python train.py --num_attention_heads=4 --rope_fraction=1.0 --attn_scale=0.125 --tie_word_embeddings=false --init_std_o=0.0 --learning_rate=0.00121 --beta2=0.99 --max_seq_len=512
Each number is 500 + 25 x the weight over its row's rms, rounded and kept within 0 to 999. Layers, rows and columns count from 0. Numbers have three digits each. The size before them is the row's rms in percent of the matrix's.

# layer 3 MLP down, 256x704, rms 0.05, rows 152-231, columns 176-351
101:484472525466505503468531508469513467481475506485468526494506479505475513463539475470538496509498453546497466504486497511443508515505498504521535445474511443503534488540517500495479510541461476473496517510521484499500555482451475487484472521521482507524520509482483524565534513526513469492486556483523497496488469498505475540450487504534527476477494541472498532505501574464536528478496527495491545494476481469481487469505507518472447509489520509492494468494474509510453491527490498549472541526501528444444497456470522480492480509
100:495491535495535510551483459491512444478483511484527517519526535527532530515452499467470485483485524504484489455499488521481527486528470508482537476492506488511488506532508526493496498499502523536480537473500505498484494504514463448482474530460501453504538530509497465501495520520465507502486490510516486504491515485467492486484512498465514477442503543477515517530522480479485488511481539518500480471460525493501502504502503496516545531487535486540486503485496485522501501471499536515440482544499506463514528550517545491460503492
119:497440520513527475486501495537520487476520499511482477492542443442490495509511487500466463499545514522501522486478496540501513491534499522491527504474521521509554490477463489531465502539453512504523489485507488504497523459484469491519483551469491529450511464466542508465518503544467484551501500496478509475475498497509516511499557503452476481503465475533499494555535528489502454481509474532469480479491507483529495528534475527471487519512515529490518476486515489521534547500539491484473513547526498487475463459508481517516513491
096:502492532472486463479525502519564492467510525520464512510474489488479519495489496500499521505506493529495458487507465499498492471545477478535485485506480464500553481506483479476488468490523482485496459519522489534433507484490530445503502443516494526490499474506532524485482512509498535483470524503466476518496508518542538482521481456489507504494499492533505492514497501518502465500526455477473529483450519517513508539510494482475510519476522515492472439518439491494488525484502512522516489499494491603516494467534528474497516501
104:517523491496517465536532501493471529502513466552474466548528504553510475517515505472546473502478502544481469511489501472470517529522517505466517450510509510520494457495487471505496524531489555473464438476517562520490497498482479511513461537512473516504514534495484484477540485483530471488512467485476523475471499487469513482463502482493501507509520498518468510499522514504517487508507506480496522434485468491464519529497519512478528497523466490547453500535490512519460487523525504531485487498524499485483491507508469468489544511
099:516488497517508456528517532529470505527531504524509512512473512464489522485527442510505504494525489473488475511508538487502478550454518529456480463515494482503473537469540479459464502507499531434520499474457445491500513528557480540483515511533497501515518491490488484529498508515478527480531512499476462481526466499521452541509489533528472500501525487444488509499488474521534476524508495484483470532531519485464498481480553498527537487526502505522486505527517475475496497496526483520502534541474518482493491474482490476473504536
098:514491500473500522467488475553482534477516504520503485497522547502480495528520527495490491503485521525489491518513508485521496431502512533509486542519498535485475526529518515530543482493528474493505502499491511549544464511477476523520480504509484487522523500493469509478526469455546464462481516481502500535457499532465470520486512485522500480537456498529566493526488536511491558498473508511514545512507480457496512457549498484461513491520433526449512484495532502527529465474501457507492494483516516502515464527490498515504487490
106:504491484517475493449483483472510501465519503492523528450515529474481474491519491511510471482488493510447512501521524511494494463517440485511480536509486512493477485557475511517512519473508497469467502470488479483506496506495499508473486514512535465467514503496473554497511504468466517515458521473547512550513494513501500510470483486478495495479486478439478513499524519564485530506505495514513514515473454478432528469506507515476502485500537501488468496532483454503479527517481505506539483487505509507476528536484474493523481458
096:508447497481475533475529515520483421500536483503466532468517471545503447453496526530511502490484506491477490515476501516504523507457545519509520481492544480502506460533477508511500520509497485478486477472566477480524489523518499479478495490503520489496486527500571496493510515503508487535425524525483520500560485524510492498458528486508463520494506512515520521480502535466530499454522493539483515503519542522524498521534527541510515502454466487465482520521513468549512494503555499478533515467492470486533498530518479508524484455
098:494496527495522503474466512477547503471534533549501455483477503517483478520501514471508527489540536520512471551509534472524448513554497494506520537492471516499455462500529491522520514489484518484455500489489506518536462538518528503490475518467508509517509510488454480464514467506520469525527462464500536504522482465475515492492473443504480530453521486482533476491472504454505511556491474489461502504511482543497498557461469487475491534521494480540484527500523514528519536456499485480495521517471518465519545476458504501486494523
098:527507518477535522513489519509528474476519452492510496511474521483462502517491484520517485532459493507478482466521489519511465482520482481504490507505474507472511509513509476461522524535499483471450490528509523483541482520485493501497499497528496537478525479482522481492526513464490510489528446484509453512503529494472536414485509512501514488478497529485516548477462507493525477522473536525471462479508474513456498514491456481472481488486489448543470481501471510473466510477509497544480493481506506461501507538477501483479487503
095:518499500474520447495465481475489484508477480496517473525474493496492472493491474496478471510505503552492485525535464509504495496555525498470485508525520474500504489550519443500511458495497560444516525493485553463491464464499486522482489534510529530515544489540478467495546474481511457499562518536512487489491486499518490501482491482534511461515513482485463518520504519558542498515502507541490508485486501511500529441533496509491479551495491510492487420502475523500509504509495461496506551506507501460533512470497511500458485506
093:447496472520499486487500487516491515484485492533500554476493478499512489434489512519486502550496521482481506521506503503495507485544448520508513491489529492482548477459466512506490471519481473553520530510461495499502485503510474528469500524514481520528433441516505499498491530514524514519455495559500485473479531516483511491525493472488482498477511522479525491517488495505517503470499494489561477533486522553504519465477487497504517492510508534505481490501479469560478453505549559513493537535522531500484519538499498466507454526
094:464510469513475536479540468489546503508520461556489517534518479468472493492517525507548504506503515548476499499483500515524480483493533516474510463494499495502485518487485525503554474486527520525487474501503529510470528497470535501508536568484487464505487508494479492512467506523512538531549518485487511498472478537503582492513500474474493562468499492515522493502476500478472487460487473475503507492520489481486528517479488486500472475530499476508525470454548516523516491455511522466513495538453506526453505529515503515523504477
096:531550494501503503485520477501501480525498460489498497519534523498483524476486489500527486484511509501475529526445492469503523464524509494504515473479488530487484516512506462472500483471511449475507511505531527516513508522494494549459485492515487482530503489502497490538499502483489489485509492502508527479518504497517518485520435482502466482500531483486515547496504485489506475471490520455518524447503530515472471487533442499501501518521459481541479488540494516555559522446502486490499513447528470541496508507530522475501482503
103:455495531478499567500501475451423465482504459501476482463499515514533463506514507464501474509567511491519514542495534547525488484471534499469482495466499524504483443505484488518495526446478490524514483497512480504533482532479471507496483482469538507503506545468504527522474497501505517507466538527520493465506501478499516477538515505510457500489513500501527476473500559496469559522496464545464520502524488537504532499512506515508502540537502503511532529505513490483515515537488485474486500498520482471539521596501536489537528519
102:519511444517474531494514505514477482525494494447499504469485492475502552495481493519490489457515505508507500510473482455519502509477488523467494480468474532466537472513501481520485453477520530489475502505494494491503492515521475562513521486492524481461507532479455489510551524504445531528464483533521495481493504558527483488517510478493496487502473467501495438468509477457507496476487461512490527513496505532551495533499523509534473480487538488495478508500514507442491472490476500515492468523455483514445522476495485492506487452
110:507516557481526524507465488497572499533499509525500526502541507520495502483498477502449551502522500509497499477491480461512484510492491472531488495442514504523483497545521491460535528505491548515524446507521505498479473487500472541498509489488459509534526477461514495474510482523540484513497532485479485527493486468470510503507424475496503538479525466508511508482515488501476538504477523469532485501508491485470485496525543485495552466531497481507475466470503499463476459492495500461485512489547518481504492487506511495483544537
097:476435540514501554513518471503507516501504530531494556518468519505503520447485496512488495514502498496501526497496511498504484493522461534519483499536495490473497476539492522501504517544485514486463500506476511499546504484502526440509508513527479495505513548546520509467558531537476478496494511503546501457461483519496519501481457486491506509477473518514439469494507493503476495482524527526556476512534530555474503509497516533467526445475461538506492460482488496476517463537525477485535497491508483510533464569469493459489489467
095:530498511496525493490515509444495492511557521516504516540489501511503495513552499496497478497548508523476502500490483484482498530514492485514524541528515516504483472483513479493492519464443527462489481508564547477524475514511467529452484523476506509539496451475483456493483469473496502526488532483493502530456488517527499506513485472513487442485512484511490482508461510535558463497502514487524510459449513513468479481475500491474524555529554502471474462489537523480518509537502488495558488528522502499511490490466464515512478503
095:450502489483494524481505504522514521464547483456486495548515490553476515525535499489483476500526513518486498548500537480503476516536478529492497476504497501541514479509467564500499536507474521481473516502502510500479465505478487492524507493519509482513525470507484469487499472551493514507488508514470502488541532477478538494505552491517509534533457429556518533492505508493535505514551525517502501541520511564550449514489498487505511464539471516488477492496510518507525499492511467535553529474468494487484534545491470471509464471
095:464518493507511518495512481507516463516483488494472501505495482493513491467505484462551505519493502507544548487526502524505504561509484485505497456531516512546528500500484515471510493548485531476506531523493505489565510501464473464521508489471467563476476456549495531474462520501472516512521486518463502481493504518500465455489512515481548465512534530484484499498535506486484508503489526538471490508483501501463539480442464509528539515502524459500507479506456519502512513493554499507515496508534518512518508443541516481504479517
090:528530524507512492501470515476508504514502488523549503516549488452546516476497493512493511495501516525495454485500500521504506467501522511488485498493503527490460498483486466486530470516551501498540482479524506492511513473488519554483475517549520500510520487533493463494505458546508503490484496468518495525552501476522504494516487459524529494500496459496486501493494495543513511467474496513490475518497502557495533516521506494486499495510526530486530491496488529500501476451521486524495505550492482500474530480537489496538532448
109:516524464476505518525473563533482508545510510494445533458549523510473474535479506509512487553490484517491518508517498517496459515475497489517514514554511522505448548505524480498472516503519497475469517516484484495450524550482521556475503459459497523543527514482499495527483487529531509476535480487484504507504520519478509511501460487479506552531555568481505549501531459484525474523496502505491503493533520486437471495486535500512526499536490447497507512513527552487515478467475473510497491522487530499468495489481492487504532544
112:508483495545499513506490486482532496477518485516529473511455471502510489526504485504445515501505525465544499517511534506542535472501493475520500544477496515539482509521509503491500553508489487482515518468482511521463526481515531468518491526514474424467531517480543479488485484545509493502472555477544502551509525487428533497506441473528515493527458469521463510519507489476505485554504505515489536488470495500504503495528471453494512493502470528485478495508483480526513496510509524449460536488547485465532506508483525475475521505
098:498497445544505508485491476482462515525493540493503515501493524479515463500500468520531465486515501483470501467497506459500490480519477515504550533479515468521463476505469534479517485492477483455483503519484517483522526515536438516500508485529536520491537484536466497458511553496484491505501504524499479497532515437495483497575483484524516478513505474532480466491506536484500495542468490522523471573512534457449484497527516508497515520478526489463502549495516527471449502511459491523472529503519486470483498472499494579491483518
098:503487478496519546484536497527473505479472507510493499527537493514484543524500482496485498548474484520498527479508456520491527543535498513511498503505533463517496522486515475509528539551503477507482504488506499541494516494464533492518513510532479497486473490485503477513513466548510536512453482514515484517497464525493539465524494484490486465511529467531481489479523538501518532472512519468486525430461515533495500511496506518539548511453486474504492464521507506519535505531569515551485535524539477523488519516514467507488512479
102:459490489507477451473479534498505443473484501480473530518461499523502506557506504484505489499486507462471520450466544465522506510463502514452532513501492481501528519475502503495516526494438461527513479540517515456487494535466502480472545521484546489485473544496463482447466506463539533500461446538509480554532470514499509482519506530497525507499557510509495505525526481498507500514515485478502488539491496473510502504516495532513527491467503476435454471514483510512492464501506497543518528517493488453533470496524533501529492508
097:486475538482513484507493476496515503494488529483484512492524488512527521498482489507472526478502486526513485512523520453515499527495496488493496516502492506492477519512527505502529496531461536476549482502485552495468480458524464481514497496488472458486524512492512519523503495490495483506499552492491465577509464479453518496561460492520524466470490511463517523556535470504518510528489495512468519495516480525486506500527506507501498514516515530550534472466565526533531540495518479498475506510505487519494532487496500482555544516
102:485449495542497498482512506483512490465506546485464486475468495479518470532516516493476512489480502487492521512490488505496497526465511505525539505430488506496481492507464527472514478473513536520551528523509491509503548514486542513500547497501488517523500540543497535517466530522507471502505485478493498519538517475513542476456518515462444522498488505477505473495517489488490470457528476506477494521536480486469542503511489508488486497521524529520501487425474498519468498471491492486558529458479493478558504502540524488532485535
102:523522483497515474477506509514484487472542477510472483504490481528524463492470549497512496496478487489524472491504500495479500492548541503499478447529574464505474519449521471518506450467509507448495529532474515527528479483552486443514519525500480526484480517477521497492475527470516512524504515495511503430540491553504484463539519510536460508508485503505474534480486512501520506517538502529483470498480501514475446535498509508488519485468539546545542485469493485504491527501547491484488498494465506492516510483475478504514535501
101:494495530531456519441500540495510510501534519458474511489482509506542499510483522479497481490495476478497510511497455521498490466508529496535461491429504469531525485502502491530499514482437502518519536522526484474531542545463510480501527497501489509509513509495483474509506472465474479551459517514512493481516477503528488476521494487472529511498472503523502459519501491474509485508500502459531510521497479474537487514490506488462544484462527449466491484484539537482482493467519466514469493501451474507508495490502458524530504539
098:511505542530531538428524513481492472489530517499513491492506501526449462504502500489509463470506485507506535492484477525523505529466490460544473474500499504485498507576508514512515479544517458507488486481461510486465484466499496474487523520523482569514523536524456557482484485521499500493520470463515484493525513491518510477509526512519556510498477473482506465473503533553518486473484513481519490519491474462475492512484521480446495490501473532508524477508532503517534515500502472517461470520482532490504478551498534494498487485
097:527494531509488549555518549489501481491450451543490518471503499495500468442492489502493515461498481494506462491480480483558493522545512471546506556502521469468480486443539457483500485447523511478552486517506524431490483487504457507512522488550527544505494497486479488488512515494525499498524461525465493498515526497518478527529510481513533494479494495520500524501497504503501495545494493499537450487489521503450451531470513502516473517529515494537512495531528546486516503528485499487499498509524479499548482498550502499492509519
101:500516495524483478524423496493534469512498516512461492506531477516541443534502512487512475498509504473515517480528500493523509492499504507500504449457532536509504509502488444506520519518520525486498501503455469513496493497499493487480544513450470484488530495483511502475515506487526517508473510478510494482531539462486517515490493500514480515471546495495452475506533458475552455497503504493505456467461536499547470510510510514513500517489493493497504551519521529479492578515480523452558521461474474476484504560510520508495501486
127:506432520506479515495517487488502484578506449529476491501544493520522505487521546485467445523499486504496521552510472506491511496500516542501518548503514510542530464445497486485487531469507479510529538494507471480459497466485534514502517503473509464514492461523529512484495487510502547509490489504499498501536508484488495491522547480475486509527511523480496453542492510486532507482531486527452498481478469492495491510503463537524442472511501495494521545506532500512522464517497485486489537500501496491515474516526495519510509463
093:549513505506489508508486469464495470534568454486514483536516477503462495494523492506537472460511497493477478493523468488510503528475466506524495507521458501508504502494519468497525493536570491503501541470479489511515503493498495494490476530466482486486501450482506510491534539496506514465510514503512500506505503553484507515470476456504481518485502486526517464482486528545506480482476512539501490418530498495460517501530462533482486497484464495538498528505477498525490515466486522528528556490484485514474515494473536500523467470
103:474528525504488521492497518513494478494511501464460480427495487504534461501508510455488506511480518488545498499484480521498520504473440522483507529453509517536514455507485489482478526549506521552471482515534501478539508527538483520498499487489511507457529516453485484544517481541458502503512502496476496496485530488471507442535474532500466478490474515509516455523486527460489529494492535518493554494468516536548473511510526523543517466500516550535453496543436532461505500537515537553484465530503495476529501456483518510524500498
097:544545452480499512483559499453497495518466506475535499531523515493477493532469514518528515495476527522512471581529534523498481497512459497479507472496507549477502488522501435526463518519512478510525488481527481556543464513534497524544516502536531497555525531526484513478511514507495496466444469512489516500497509499514503508490505525499485506530542490497543510459512509526539478502533452527470487532548511494515522502521516485520496528490497470483508509493465513495488513514487478518465456507457492537540538490456481507483496503
100:491500481496508472490492514490478489485490542461512559442530498498501492517507494500518510491504510517463513506477487500498488474488466526464502488485476495513520490454473501526458489487487496514513479485485482507552528560522513538510513519493478477486497556495493479457434556487472476469470436500457501454499548518505516506483503515533490500478499496492497476506476487490521533510484552482493476504499484465502519495554494474518522500494530493528490496599501473473446484484489467501493482473472495518483480479496487476496494499
093:507488491465528503525528476510523533518516523508518549498509535511480530523500492517509489509501469542490514525469515502507496473492486495465503481540496529456443504508500528504537509495496531497468481494487530548568504522522492534483487504490478482482539474476483485518474507501500497464478494470500494479542529511532461532484498502541482491508471475524463489492491507498506476491492509485542512547492483503500517517518506535472489532563472511498497497506502488517507492503505493466505519488499541488506537474470495470493487499
124:465524477522505487501526472513474494458517486475547518490470522481484485498506476502542508516554509500514488498491511524476532504473488544496511492486478478486522498514502501514518477537521471517472523496501526492505533553504489536502465531504512499488494503493507473507511550464431476504473560468490517509460504440490463539487481506523496517512457509515506475409447450486481536471514504490518493499496570511485488507487515476497506493534496530479452518501457501510471478529524499451541499510533516462501527483470495500487495486
101:521540450501507493514567474501498539503425476467504502492487493514475529440539508493495543478468508533541507504489441493508469487476444540497461525485501461524556496506545501477504488494517487524508473496481494480517499521523484504510498476495528473491460503511456494517510514507511495509513501517502488501508517486508504486503504550509490474484493503450528502516525495540486500468492517448479487539505510520483521479517496536519497505452521453484547480511487500495494465511479515491528477521471490539499525521536507484511569525
105:521493484521485465507497512466494481515503510529489534471461445495492498478540504502543496521521518519503543513496538496533471466444493529486481493453471517527523493494456523485538513463478471474495483506490497531463491529507478528507498514542502507513509491472495483489462512526463495492538558477512501509518486468503543537500508530530530547562503518499540463499478521518526504513443483519508497540525471475507475477522481511509507519496447489459505522504552457522468480516506500535521478492471538513477526523508482481535489501
099:486502486516492507509521502493502480497523531510484464521496447482491552521490471526525501492541495511480509482493477529542468513527524511497497491471476555477511477531510482483531520517501490555479486526507507526502481475522502508527485476548511496449524522518498519501514472493482545476496507490497496529541481466519460495521505467492538506518530539499494484479494478501494517479477469560507514468494436526515534508507521449515511537514494481478481497503456464465446503534502481487552509500434510475472507498535494527497479522
095:491526518504476513515523493519490477485490518509486494478502472485506485481493540508486507483527470487460488506579509471502474494522501500527508504517524509505487548469505477507483475520513490520500488521513475510531525519488446460504524459522426520480529501468493525458525514485498483523487521482498507516510524484489463506495486510516505489542494479561519517506494476488536494490459505507489478429541513468514465511533497533520490499510500539443497458501534463503532518489528494496490559494519496511520513473491510496490523500
103:526527532494522473501475477494498486478495482516527492467486510514490489483488509496500480496489493501477493436526519533500548503476513501490500506488521493492468499493500470527479500497511497475512489465475491470522552504482498480503465528508518485459523499544540496511539485485482540525509524505526498499503507484493516501522515532501487498497506476476524507549534488470465522465512522495532504543478517469503520454563482463486506506505553533470482498552475507470488574503506479451503479545561498472495512518506522535485478482
099:540488468469555487502498519525534487479498434500503498497475508509503505511470533502487535501525508512486532492493511529477502497471465530420470458497538502503518464478505488441499515509483511468493570483488474501479493485511496526484472517485496510510529482513538479524463513517499432457527514520545505498499482486502472527496509528510467503556506452516436462502511486499508541514535481488480510475493498507501516496522488482515497492514508516483554462585490481497502505511506486477446522469480502501504522523495500517514549489
121:509520520474524510478475503465509483502488487542495513484477542504445486433520482469516516486501499485499461484493486486528479469527513467513497502490495521453477521530547491511459483496498493504525470555535474480488471506465491506494492508522510515458496510454490475487487501455506491501473449499549504574508501571494486495493494501504525499431491499501484503465442545473481513507467509503497477457502496487477481449503521513497504475508501489510545492508489480462500474462490505526464539497511496513527523458488508494499510516
101:536501473507489539490469502450482463442487509511529493488515489524493492500486478503472504470471549446553522482531517511479473488525475485509486502493444504500498452509484475497503511495518509490552528469512493530471520515515519481485514505433493475502485479522530425519529485507480516472519534494485548468501490468467515515496497485433535503531511542488489519506520492491531520492479469523503493547491493488534503473500460517536530529510475497492457518508509503492468459475516523515488510507498477484473470499471521515542503530
093:471480466538495488517534488472539484490474529543464516488530481525494552452466489507503517550496510497529508512493511465537474565483519473497514521522505530479489549517473493485448520510502515472551528486512498516499499505500507466484475485477470462529459496439458499468518477515528495472480499540487478478478516481505499494484513478490497514515506509497471462524518487510525490503476524474530565507467470532512469523477479519443512462541485495514476550482508539493519515535498495513506544512508470501495508531506526542509536562
100:486465491505495483510484475501464477494471469521481516478512459500518532534491455494485490511503498494515478484467498501457511461512502510523485521487489464524534486549458466511541484498465485524476509476505484472454491487525487508483491523511522508494506523458502526534532527487517500503454500510498515551451494484469545519532468482504487443474459492514528530472517487538516499464468547456509476530493523487483526514531523507511496442453496508537440514518504498490441504492507450553539500482491516498494478504495507470513531477
094:484490495499497491489527466529530511512487505535482487502546508480496516495477437482522539517468506526504492511481496493528516460486476486499488509470536537503511516508513537482486524471528520490495518480485526502493517478504439528503485548554475510454514513493536530547489527532516478467557477476498505494504476546492517515465531473501471523480444467478520473531502488531529517549555471513506530529477499476436509527491487465533451464498536551498445484499498529504531468534516490475502484490512471476484507520509458524511509487
101:476485519571521527585557467510489489486520505507473472543482512485484469488560471490524448485449528454486536489490429518553527527456500535532541521518495504522546443514472512464508488514512483513504480533518488508520517510496511518541507476480509502436469484523479488471442535496481501516502489475522503467533497455506511512515541483509477480465519489494495481470507516535455494502534507506485492497478495478540505491500476542526529471478503466501505504506440501466544421483465529510515469513482468503511483467534517479499521494
094:513494505496482524473493499482492479525482475521481549484496473513492519498494498516508430470480481501452490493538512523451532478479531517531515525525496492538482484480510476473491492516473524444523558479503519498505473520531472499472526451477522524480516498508461491508523533469501466517547521517484522471492502517491491506505467528461497475522470515470500506507506536475471467519486486515461553527515503499477510465518501510515497500473516532556514518495498477467483521487512440538510520505523534505524520495512496486464486527
109:511466505516503460549498492522503478535527509500547456499485517491544538496522504515530510520533532456528486498511497530506499501493494518496547456521481532535491481519485493499493499488462464500501471493533522515507512513487505489520486539518488477441533529508481470450488465531507459519514487496503500470514493477499559499528480498500506480525512500525502475504477528466460512509518506438496494512481506523522519487486489506498472544544496476514504525526471472505456535457507522479491489492460481485495447481480471496497500493
094:522508500472456475550473533500508522525442506502507458486489479495510507489485503516464524489538498513517506539535532557488471484503488493476529469522505521501512520539463473537542490521530481543491463502528477516477494525480502495505511501502490495460534456479507477558533521539491476507525521495482500493497438500474473497530520512451500454498533482492475475517468507507507516447523512496497492503492522495503503469486510455506522525511472535492471506520500481492459500494521534494492502509502509476427488471507502525485499520
103:478513494503529490509467477497514566510487554490514504513522476514500493458476468499543507513488507494512498509452536475472491496518515503460502498521476551485498503508513460516511488508522519501521503517494500493455465480536484475486458510563529527558452510471497465530523475522517454518526498485486502474505510543502505547557505495533497461492491548501496484546471497491527561491527503498470494480497501517463502462527493519466536491531464502513525454498502445480476501506518475470504454450547491544483530456483497568505513532
107:536461490538514507522518539492502442510489454469487504545489505492503522498513517487498543488472482500491521493511509513529483506489512499533504483485498499510503539513474504510537493509472469495508484529487518531525508478485473511544519481516428497462486499523484472503444507516466486465499524515448489530482475499523495522496519522494527497530519474507514534488475495490510508462495492494507493510520462467520499472526486473491510472535457459461507533479510498483520490488480506459480483452462476473458505515482507448472482483
097:523489496474490498538494501511515541506494526507491489491498522519495528480476541498503540491536468465511533485462478483506519528484495481524528471493476475534529474507506512512452501499520517460529513505488498526521548494460496497497505485469483504514519461508500535478468536532502510506493497504486511494498527560524532465534473516525517517490484498475509529471500517522556489460436521460502483523523533522452508441511514489537480454489533474496531513512479496500458495536563514483495519539498503481501512469502497506495475487
094:487502443524488440512473533513480477493527492476487525469508496525507527492429478505490504477482507525529462532477533532474519495459499553481550481545509484536538532489491485515458496541529534562476484517492498477502518502504536510459494494444519497487517573465520489508486469552476514525512480533511476567463477483490518511518534491502506468501518495496457510484529461497494491486498510465467543529474492461510481493503534494502517500445536441503482491496507550482499504489518502525523524452488490490510491519500535494477532494
099:472497487508491486484478525512472499501494492518527480526471495502519501531538506502489460547517499516457497486530478498464503473525475511511478473512515491515471477546497528493506504493508493466487561505497497508476526519496500508538508497511500537517495495481488500496474496482508519507519522487452503527498534504475502507521533499521505471517483504525491553475473529511498515534491496445487473559491492452503515450473532517475514497507509492478454507483514464473493483513483541519503576474537549463506528528491504482483499481
107:506451563499483513505493476524490473524503516488491525493524504527522543540506540482466486486492525497523485495523453487481547489482493479523509488464491451533515545475444495485484529500507508534478499453467515481517519515536496454517492517476466458456463531504504539510485493539480539480488499537468509500523510501479497438525498473490519484508481492505520490564520479504531490534543516508500530481458512510561516584448518483505536507463518534499511544524474481502521485449521484521506500530530437441475523530478551555484496486
102:531481514527506490504480516472503498458467479496490493475507533437483526533482441515516495497473468505542479507513507476444472468490516569526484453466461496499496489518472523494522518489501480529514479530488538497512460482465536487437465512496495482534506484537483471539445518484505477472558513513518508483446484456497551530522526505523542485496483487500490481488505482494486489519505484480473481472522514516569496499523520478475478461539494481492487482520559479561506525526483481481494518517497503481511532469523513508461523490
103:509527484512510507584495504507524497522512473538537481548525493503478521533514523532517510496515545451530530520496556486541468515480485496499495498523474540558479522518481469545512530488473414492490501493473515511490499506478518529504472485516502493495481499502496521565496540524532472486500476464517500514512460524479563478508502518530486548508502490516495498475545484525490517465557456546476474502531512473523514506504486501480523520548486482470559492546539475534564457524529494476477517485515507470468543486517516526519505503
098:554509490461462509545494461514474484495494477506496508489509499472474517448501482484485469530508476499478501540501528545520486487512519498565508567505516551465440489502517468510518496505508507490473502486527451503527531495502498529498477539448465498468521463472508505501529473498539535478513480474523491525536466509513520472480449480511504519473506485503454516492514530514531458542474500469527496468473485481455453485525519546501528488497497506524534464507534440498506502507471493474541499508495484506474508507513516536528506506
092:498490482462504490494491459463472492472504499490496458497524480516524475481474477455493476503508513486535492490498494482513516504480501504522501523466445478514484515516502504507487510542533511492514535480442513462463442483521536505463491507483527514508551495525480523519505480502465529512519497496430525496478486497483489489490536484481516476487513508491462519475568481513483479487448514489466463493463519503460513480465504487551521516521490510493451508516486533493528501529501474523485473460499506490484483492471474492500555537
100:514494493473469488469531512511528552522443493518500501475460503479530514478518535473582513474495521527476507531524522507542463509488456490493497503467480521497525501514473484497501494493542486483538542505463541502532497496490502526491493514491503499494486480497459494507513507507458543502560468489499493549458494517500498530507547492475482507537483498490539475499471483446498446513498492496515505538498494544550514494515529491527498483510497503540488469489505458491450500459506485476506505497495537522474485479492477518553489537
098:514486526514506534538522453495527515492511512482532543528518500509518508529450475487504490516516521485502515495453504485510488438447491490458511454479517502484517493513448528472485511525522511488527456501498467483482451546532508466494479514498510503476491470565508467481512510461487503490525512470532502485498481538491518471474525525533514532470510517468507486512494504554481486500540451515514484414489532472489491498444483495561553532512494513512521483542509491496479502499516505549463491478487503507500502501507530495487482468
105:505513509475457507457519511487525461496516511492509520515473469494508483510531561489506547487527493518524536507559462501501494492496493507479474489486531485483518494534485481546531481542465478527477441505544479502526487504523503504515511510492502543499482491499517478487464492483501549481496486517484522495511484475485445520522478520501503467510511515541490518532482529462506518486465482531463505526444466488495533488511515510477506510494488530470488545416471491485449547493471543465508478505547476523476469524489477531510447515
101:534533485498541522507482510488506538493508487491489508511498476513518513552486532543463483503485503526517529515569518473492484503525544506487519506489495500495489518533484541513507499530460500516499498525517510460505507516527502476462498465478532470467488517496500490586467492508481502515538544511522502488538495539502495516481494495465492513481466450512517536531520456476517459495478468545488489508479553529528488516495503500499467541468523509483507490508506482517504475494494493507526510478492532517492511485540490484559488509
098:520462527513461519516496495490533482502513481502490551481518499464487480529534459481476474441459520470531505460498459471521484504457461539482514458523492485511498477485489503511462485439462446543526511538471487471484468533537472496515506488520446487496475455422453466470499484549461543504473464507519523494502476481487475457503483516557527529580502495516559472510477500528515501518533541501455494509514506501507506503491463499489520445497536493476503506511516485472500487479520527473490497497480492500501515502504525503523535509
099:525506495530503483535463501505541467465483473498512515466485505481495480541492540513502507502512498472473546488469533479509492526461483505486516494464526524481522503494462486542491516506458497503455485481508524473517538520504501525525506514495554516488538468496517498452507449499501502502527560493503537505484490515503479512476487487554506523515518492499471495507468519466493507526466465543486524496513497506452512507512485475501434471497501496505463518492476507524511527465415508506511491482536442509494455478533518506491435480
099:515487506479497498530477464493489556466454498537529503527496490517449516519488500493485502535473445500451503472501549516483480488508487502525489506481518459495486508505501480521474510508523539533500540511431538470470524523479539511531486533506523511503490514506498516546517548518537508533508493513446497521508520513487478510496474487467508530504519484432541524515503460497477505489477543501510531505526468468533518514481498472495493476439515497502477497502531523504521527489496493506492519478470426491473485536490491521514513534
095:493486505509539495496489476523504510508490520508529534561525498516509472564519501494467535511491525498521478503439475477515516539508525506491513488514558490509548522515501495442488466517533544538518503512538555492527504489515501493500473480499529486469557471503531478510476528472539475494461513490536501453501458501454540496481514524503488461499482502455486506510485485484478489520542500499504474502488500481551517517491459530513495528520497530497526545483517544479562506496460525523537559510494504457499527514506512479495512481
088:491445507514487504461518508490518490470498518503493483476524522499529528487507462491486486531490473506457464476525506529536487470513469464475500512510539510514484519503479475473508519508485486532513482479517493531509529524483432494493500499500528508467518505497519533499508514488489508479492516493503519496499442477487473511495466511492481468468449471502505477544560479541469542521482480512516539518497513509511518501506494503519500493509496481472486478441472487467515473463534448502493483523505490459486515507509531539477508468
097:491529490513532526490515503498548498520479452458495524517523492478531478530471498539522481514448424511502501492483464443547516529522528468479483522488486466479490548516515441497500452510486480509538498492468525467493508479526515506533512485464513512489529490535472467519487493525506473449526449531487480474492467502496487464484442484485537485549480469478470456502525515555528496508497527476561498481497513488483486537448487506503480485471516437497507512506486513488528471509501540508510467547476502480516480443515520546459511494
094:486526526535522506504479486529478481520494478519512474488499500496509507533512494501491530512503491467488503501497540498490515536484454444453484491475484511459475511433475495523479519480468448473526501512456503473502468503464512494479484503496499466518537474505436503556516533533492512494536502504499503464459492482505515510474510495500471506497517567493480489477488493528499514524516462480488510460492489500493472506537480482526499543509538563464550518508531528482538494538513491529481473524484493505507500507473460525456511512
098:494502502451575491527473500528557499465465462519525453483512503493563555524486516462517489546472512485507526495535560469537472520487512522482505504515509526484492497552500502514513531487468493506479455510481547516489484486528550501523456502507503515493501503491478528535474506527478526463492484503504532496497519482466474489466470485482508480443536529520502545497504492478531509495492495530485496508500489500480504482517462496515495470520486487494478504501518486507511489487465494543521511471507490516493488511448452510502533488
101:481545506505488485525475476528482495487473460487527504502507498497492531489507494549491476464510502499531510516486465514477503523469528477489513481541472496553480481485511486441479510525519506526507534509508506474510485462520461493517473532503481498480502460473513477522559511538483504516536489475529514535457479489477508503493524526541532476511488461501486484508475504475505482533487532529536474498494515497530514513485508490469468536481547523479466482511546494517516518518508484474504501481531503508487508424517439509479477531